Each number is 500 + 40 x the weight over its row's rms, rounded and kept within 0 to 999. Layers, rows and columns count from 0. Numbers have three digits each. The size before them is the row's rms in percent of the matrix's.

# down: layer 2 MLP down (transposed), 1024x256, rms 0.0572, rows 174-198, columns 0-127
# up: layer 2 MLP up, 1024x256, rms 0.13, rows 175-198, columns 0-127
down174 104:510479535465519524507505503457469530565451444503507451518443547449566543405526486448588541511485464540514574473500516497467540499537418451443519426506505481443487550442513441464461518484506560505522499512489537554519420559526541459463479510465430535476462441583448520511519529472513466473503552538480491430576533538517471497430518491522487528549558556502488478553494471490534541517421
up175 103:489485516558510455475564435501489497517460498493566510512429455458516466486421504467510467459532487548471455496506554495491511502531468435517450524447476489501469475518435539509527475563464477497483498508518489500487463486522476475524556452488438513571557411598498498393504491509597450455534641447501491512481451470406548532544515520444470561455552516459508474531555486517492451546572
down175 105:457506482458474490499536464450415463551459516483541550471489480468502368587410617467612451451510504522467410472517517465525462434524499510506462498478493482519490429526438508479503522455466438493480486449513438513529499455460509471526567412469479536576519542495489513408498454516549550535531569455506515452473468514472444490530487501522450483495455569523504510503483480563466516495504
up176 114:512602502445497489511526518486540439574538516516511545384546480470552540501485460473459489530506497553475557533471538533513454422402532554509527481466522490515505498532529468481376468478462485488541447554539536512543520535556477491547483477471525513517456470485540536507536458475559544487509487484496479495464517481443532472473507448456509510449482482467476438534488512429536436466574
down176 125:496648543483509515511514583493524482487492477496490560424480491442612529474465479454585477520478487514497587499520555459532522527438463590430521535412486485598490470494519466458483520492468496480484474509549570562536523569568456426534479473508531546493467485543479470514563460479523505489449442505491472514515502460526495515531442465452503496528537446523527495519523444442491528412471
up177 092:570505458458530518468499507506501477508464522534502431476481502489499528508520504510451459501487503534540537580576514570482500488441482580454507539525534517501465490471472499519563455497543515462488466527436547503572517522514496503541527544588409536470474493479502451474476548446461487478475476601570465532513542493481519518596547492570488485494534516514480533540529536533548487511412
down177 086:481516396562497490503534502479524485513498515503473472460582522473547445460555469425478516495508445568589511493516436481493461437487430521493602518533528491475554496549466497500504503436529551540535537490455536441623540571503499555524416484576403477536484532452483535498503474502522542530562471477511553499510538417585514537516553529484498577462457517526552446532466445481539487529532
up178 098:476468473481483519509578515510463498531476509472498490508481503485460490516562490516482501517457450491367522453423509384487552470527468584495556465547558494536454519463513559518452425484480542552507422409506561486510511513494537527555452480516500496528529508546464472503505481486566487477525562574443489477474515469499474461511553482496480552447516513553497488517597484541543535574456
down178 097:515568483528498555486599515522434483474508501509475504531489508563506492529539439458520583560445466537454501523415451425543469524536444516542501527470547494531504491499486521444467466540531558500515475432455550469535529507473505547526425500483575448511603552575535449506501480477543509461517474543543413535526418504514504494406500409578451458505487492581464499501509456584504502521488
up179 092:459425526522475571526502507492528509534514528463473417465485520450581519526472474480446520457509518554442547476486442541584508527478517458530513491501493549536496511448498566456526476492443422526559548525518576465514539520458450447484483514478458528553534469513502458553588451492427545476457520458482500483545434541521515439488476525543474592416493481479491506495463418536556409478468
down179 103:507491466459488481472499512488534408501497497521422543509533540492585564512479436543476497525449485488526513492492482515504479553496503546496533530496525547440563423496542453576445553520533473545453513393541468504491485512528463503489485461501531458521473489504480442533529485451445489461614514500487453491533537488506515578532432520508472470475479559554520544510486580567585503493497
up180 104:525497461461501454470473443490476482508494490414559528455530507534470519505465517471508529527537553467497537546531471523463562458581518587512539508422529523501433514490437577508493459464513496538421551525475525560533490531403498446499528460490460525525517480386507447528531596494458447459450549507498464528490494546496442480480448480467570493532461541485451433457490550597531494546551
down180 096:465446490501485512490524416487443458438513438572502484521523562594521496449549536449484490547565515482480459412563496503475502499530524490500479433472487514453526470540534564539482447440522509566526513482480533563510501452554551525499578534507430517507539422415520514514511526455549471569497425560421520498438545516528484471459433443534502467556528565490554500429525462516522537409527
up181 099:471511511467488563515521502497528491447443507454440535466496479438507472554576558505517513502519448483515474384585462541501448503484513517499474539526551450563540550513487540474594500505481528495507484510443461501505490506481495522543472423510505415501474554467514445529465517469510570535604471495561448463582546410487529541506515516516504519467424571543490530474450546480462504433543
down181 095:536452490500556480484474475458461533476461539503439462553527518538432551449479517482463424433497483522476547486524457506467453503509501499561449478479482488542486513518411503519507495528486493496451507515507561539539516500464554562565511463454498550501437478480460502562515486410482434612458524462447538457546419512512525442558525490555512418517565455478425503530483531544543574494566
up182 098:537521553456507504501517456509559470516474493525491382448462487535504566536474561487450504508523529482565436433474568506511534496552466550465509510526537539495465518453449539449543502431478585570508471530537576521527409492488519499458539466521484445530500520532512520544483522467465441515544450580508508510512440409511497556541480551483451446564517482491506429529536470475529510545549
down182 090:472482354529479519541486492551513493507495546524505476482529568453554503488507507584411485532418514428444542405501441542472520548481484501515499544492479621430485472450454513514469512517520402516545486505545387471509490505456512479465503486507510557557551494496572497543516524514478499446515467448411514573510441464450494506466486568569460437505515518586536456495566466509521509538469
up183 085:454463465485479477483460440511484543463480521599522464543502517439483457438444472444623504488482471511542487480484508540561490555568560452445408412514415563533462463533445458481416444473497476570487479520508439561452507463455502503480500492510484517531498488463519469498549551549447505483481478507478486515458497483493446419503483478508538486452515469544507499532508444564504586461453
down183 072:439426440413459409484491556550494528456502471458487443500494485472568418508488409448581497554468509462528477443453438524514531467522483553528468515508454556509438496517429474503499448493573499522484499490514540579521490512506500456465454520425510563535496531454530466470482572453499501472534492502489492532484562534520463436454536495443497506543531475492550480530527488531503558519481
up184 119:495478494488445451516473564521510432488526511653450474481560584462529520440548421527488491536518538450509525598475436432497503440500484533545503522503489516530469517475481479524551498479495438524467519497460479531519481538434495388522512531505500505516526423542541534495487538518475517522422453475492460541550487477492505527538530535480513454442534486483458427460484502540468544512488
down184 108:514513483415480462517491466551523481548515511504461522518536470548520515522474510512566377523477408546486502461503501550507521511531445564480484509522448504454501465499474475468559563521486455558480555484504563439549546570442514457468479569471562512535476489478520490449469474463534577502446445514384456541470541525505477517509592543490456490473499484518514431526523450582465550496450
up185 096:510480533444521457506452530484463505456466453605529464502451548546549470484465457440586490537531551502505532467471588510485505502542472488519582548507556512453494498559447388470496520529533425542502443519499495500532492451457523534510527509541443495485497534496448566525501489482463501541489632486517507568457472483522512539531422471471455487513461490580439523459465506536449465465506
down185 096:492457488554520610508476488503480523553464496546408482550597504511509538519541511570503549486492540553582480545562581508496533452475475448458523508468489489513561471500501491534496491485466457514525587539382484501493457563528443541493446513469578445521497553497480480502464447553518473435524476566498525509499479524488542538542469404487448506509482560486490444489400487485558524482506
up186 088:552505498448511445490487478527495587531487565505484445504472435463465539517481533482558473527500541489591552558503549505466531528523546482525474449496354563482541546484448443470491502482528564406454425546461496494453507515508520531539549505450449518548526509451460507555502486528515519487468459475536447502471425476542479521476506469436567450478505477460455504539490431534483544525498
down186 092:505486476515506504536456502548461539531565560453483428506539484506458433435522496513564564499537483521585515466516500514489540513500489541488461511442480557571466483508507472507513521563532475470477477442514457499454520542424535532459443501475472497499498460451568451538492491506506459440469475371463454499465509506413466494569488516472496566484507509548480461611523565486547453509505
up187 095:497528548495411540495472484484534537490490470512453455403526462516530463556515531535517452480499462523458453473449551573468463559478428483515442574511529532425484515429494504469562492488475518532549514566527511542529462522512498442511479526427536499530508492485534446517486538534496552555509485535526468467482533544475541514543553424558436486485530472511518451543493553403470495424471
down187 108:534452447594487460458524507530501463594545558484508484560442503465511514506497489544495477446507522552521547598491501530548510474465507534415535563474498580534447528450454485466477547553481546478543450558495439489492445520488516495466590445538464438480514499486499517564499448508441521561525451466501553413591466452454509555514462517447449537561561515490495511563502488527514534535470
up188 099:478612490483478552469510522526553547384518527515532479526540597496481478490507506501469463474570490522443516514467528458550503444550469577496534579454523561499492512434539482520470456527459525446501432507453472509502442513459446490410538549527595565455543525485501505540478498478483514421456532499515488504427576434462501467546517483513435442489505417365459524478499557443509423482536
down188 097:502436502487470482457581487506536445512579457489550502486446436489474510501500477520512494566480481544438415507439583463532508558486515503462499527486603506422443501458483481470451460494528485526469456493468463503548436512505444478482520499587516601373576533514448431486505406507514559519503529511524569479465570438463448562485466533515489456434475521493556489449508537476538480533564
up189 102:464503537484514457511502544568443559453458535504329481430541510518520550518541462490494531488498423524486567420529458510572463464479475502508572515590528499548572520408569492445482495488591463497486460481505481569478501481495435481510474498510570493529485530444481441507519511521505570550438489442549463530503469476511528491539494484522500590550487487481519565478437481521491524474591
down189 112:416469582550468535483460545539524572523457571505504458476508472573426507464466513485556508524556448514493479500490524519478469581638474483469513502490476484537469487469495476521491439479566479509442487514505464514466471540527583514512510479492443472478445489486497515543601486530538454440516520485483516525451479509432520554513459468540458522486553474512496479566508548476508490566580
up190 092:554524470480487491468524428464474540484494571551457497510386533439567560470510514508480495459422535552576556503510478495469510474444558501519571489513537480460489440477489399573537465465528541573526494490496451506426447554547454497473525493391511470473469452494518508493500633491543455492440490503479518546473550480534486530512474547480486451541487493468504547509504450525444467475478
down190 092:559461534632420526495501491418523532471518494524494511573397512496509499498509463501587408465479541482510555477475449475495481467455509503447522477520510463481511416526472421493490410507473579496510488462503489595480454497563488532519566460415546463546416558472500554581540590447446492528537517551459571517491504499538518506495482503534537527586473474505538480540486513522478515523496
up191 091:462584517482409533528484543474479527474488521507441504507402513480458473496552512535462551574506495515509490508436574477462508470492474483471522454491475452376435496446452563552421583495572567461494435482541549564512481536453428529516502460494488481448531459488479513523495519503409512463495525442569601469518548474553490558512409499577471534527448399491471507491466466510490556486554
down191 102:523547473456484509477527507476536455457510503507575496492435514517534480554467496536451463511509466523498496479496522491471547495478493518528565483519559536476494478451494540452439612512545448547448539470483472578469517474450535514515453457539501548422479512543446544506497494522471499505541462399535452424500509503457488477534483507516575481460422481525502474442505459499517497533513
up192 093:503529476476512461483592438529557568532523520493464496499491533487455495547531565499506508470513507467521479514548522546505504519436474537432528535425499426536454485538475492501475513622517530479408516564483558466480486519450461565521531425506478458435514528592447494504412424490562531428481468548518502479520458485486522498489524534497525489470454509487461511501484549461575565527496
down192 094:473513518558512469544494534399586452493646489491557470502475489489453453472493558518501443462480437525565542503483564525504560491412462490520469520441480498493479492504497462465491474565450455482479543490466540490501532515550485525483521463528516516458498514511521464503452482504457580492536465516507484523476538501475481485544461564569565532477579510440465534510447454411587597533575
up193 097:484457521528465558531479491564492538481514518478476449474557570481557477499427452457468484529531582486430496489461501506497574418533518476442546527496513523437513454510499498477512602471441582478554442497500506444565524537544466527521548527510475506477481396477491415508546476484531526440454515529507503551554526507505543487476550478536457511492558486452446478415537457460491437550451
down193 092:540527427520448547521489478473547499518499442544482572514518509499486449410514551504476484538564574534521418466528507438444432524464521470469520455471457487464564454509551493575497479426504431488526553505469435487526482497518515490459500471500521483500536497463536547507549419497536491522544500478538538504499505528555503545516425509506494487513442445499414457554487553512478542490531
up194 096:430539506557468467540498464501521440489453499501453551469523472469518449510531493462490458541516546520578575553490483431430541485512483479491519491433539565512481462578520395504518475546514452487472614498495459522477462553419564520520506478623529495483482418578530452534470483506430490496558513503521421478531560552446459518488482453526534438470519495492471534555499490517495535504466
down194 100:468440586468509485539490460542512478496527473547413483486556458478489445565553490438514486508474468517487513524547477512493531471548557465502488479482486501529522446552529481479497508544435451429471562496507577561461502535572550524488560568457532458483506430454474566474518555499493523489508485514504522509441505476466495526454560526555525469513455478429533477508513503485565532512479
up195 109:499506484427539407426538496517508462476499487468544533546540498478483496496593453528565499475462526550467468507530477482513479522567534491479510532428508495470522562543489513452517429528419475463479505523563550530508542472579515536453464466506508513491559445521522546519489542470480530442488553492536471531559383481500508421444465492472495451470487549587550435489491523456426477478529
down195 109:454474541484524448482581427547503463573466495424568492539465521437473534457548416509527421475495501499486464542479504508527521415477487500443462521458469526478559525481499483491461481482452494434464530597549492473569512464483558526482472502429478490490519503503510480515432493506564523461497561506579480568526470474430540428518519502529489576494543516513500465513495502465458547534524
up196 105:490551514432517487560545524543473515523478472465541479472509563488580403446564506512550509481483533506461531537500549532428472471502462466475501454483551437457590540478459470473525461513455511503492492496534440506561501511463526529536537448542472495520502468544469493516546511541526516493526494501505457548496522515542522442593510494450497437559540424506518415494485463414509517487544
down196 106:520468490483473472467521525507486474511468494465503414484452504430503528546536507499459538424549565482489499554492535522529504421464513519416506482420542465527537470463513464535495451516531532535491488519484469480487405515494540494483575541536453491502472443490500530491455469434564497474559451484483457533499542493415512508485439550443526471497460501480498514559527446473537467491471
up197 097:517477477541495451488522541466536530537471499473439525539484489460445587497498463511492480507433500559466517566503532522476493446486392474463476514473534516541484485510506552531537533520491486433478498491449580574516501496523423479490529478464481517460474467488598480493480564523589520488445483477526511545499495473477552522503552584476525561517524502481544513474462448485540547402433
down197 095:539500549367472477560554454525567472484471474522502458442524505452485508610511469521408500520526516438511498479487478487497487564572462529488498511537481487519529501486515418523519504505541490490446503511447560489497532458548529568412498494521514477521446533500487483511535514510530409551478518537505511463467548521568478498472448486528515487459397517508500545564505496598494488468545
up198 096:502490566507528456472481498476568526511561516516490576498437528484509444446477497450495488509470496567525495512483524485575472474487509522482468486520513550390515473434476464500504500471528454468472475487517498509449484588490411457590543492524489486473407537575488551534428487511571497517460498474527485468502509493508424473484477512616559524571501455460517489494518509537466463542491
down198 092:492478423463486488493525452523523428550468530497531525523506586496440542446480518436478467530491464494513471479571473430466488454427480504493491526545489568543452485488519474505493513482573500481444430537534501524442444500583513624516507507454482499470530473549468448427416522489555519460465517511528494533500449555528522458549538468510516460518436486426535427456457530524470473476499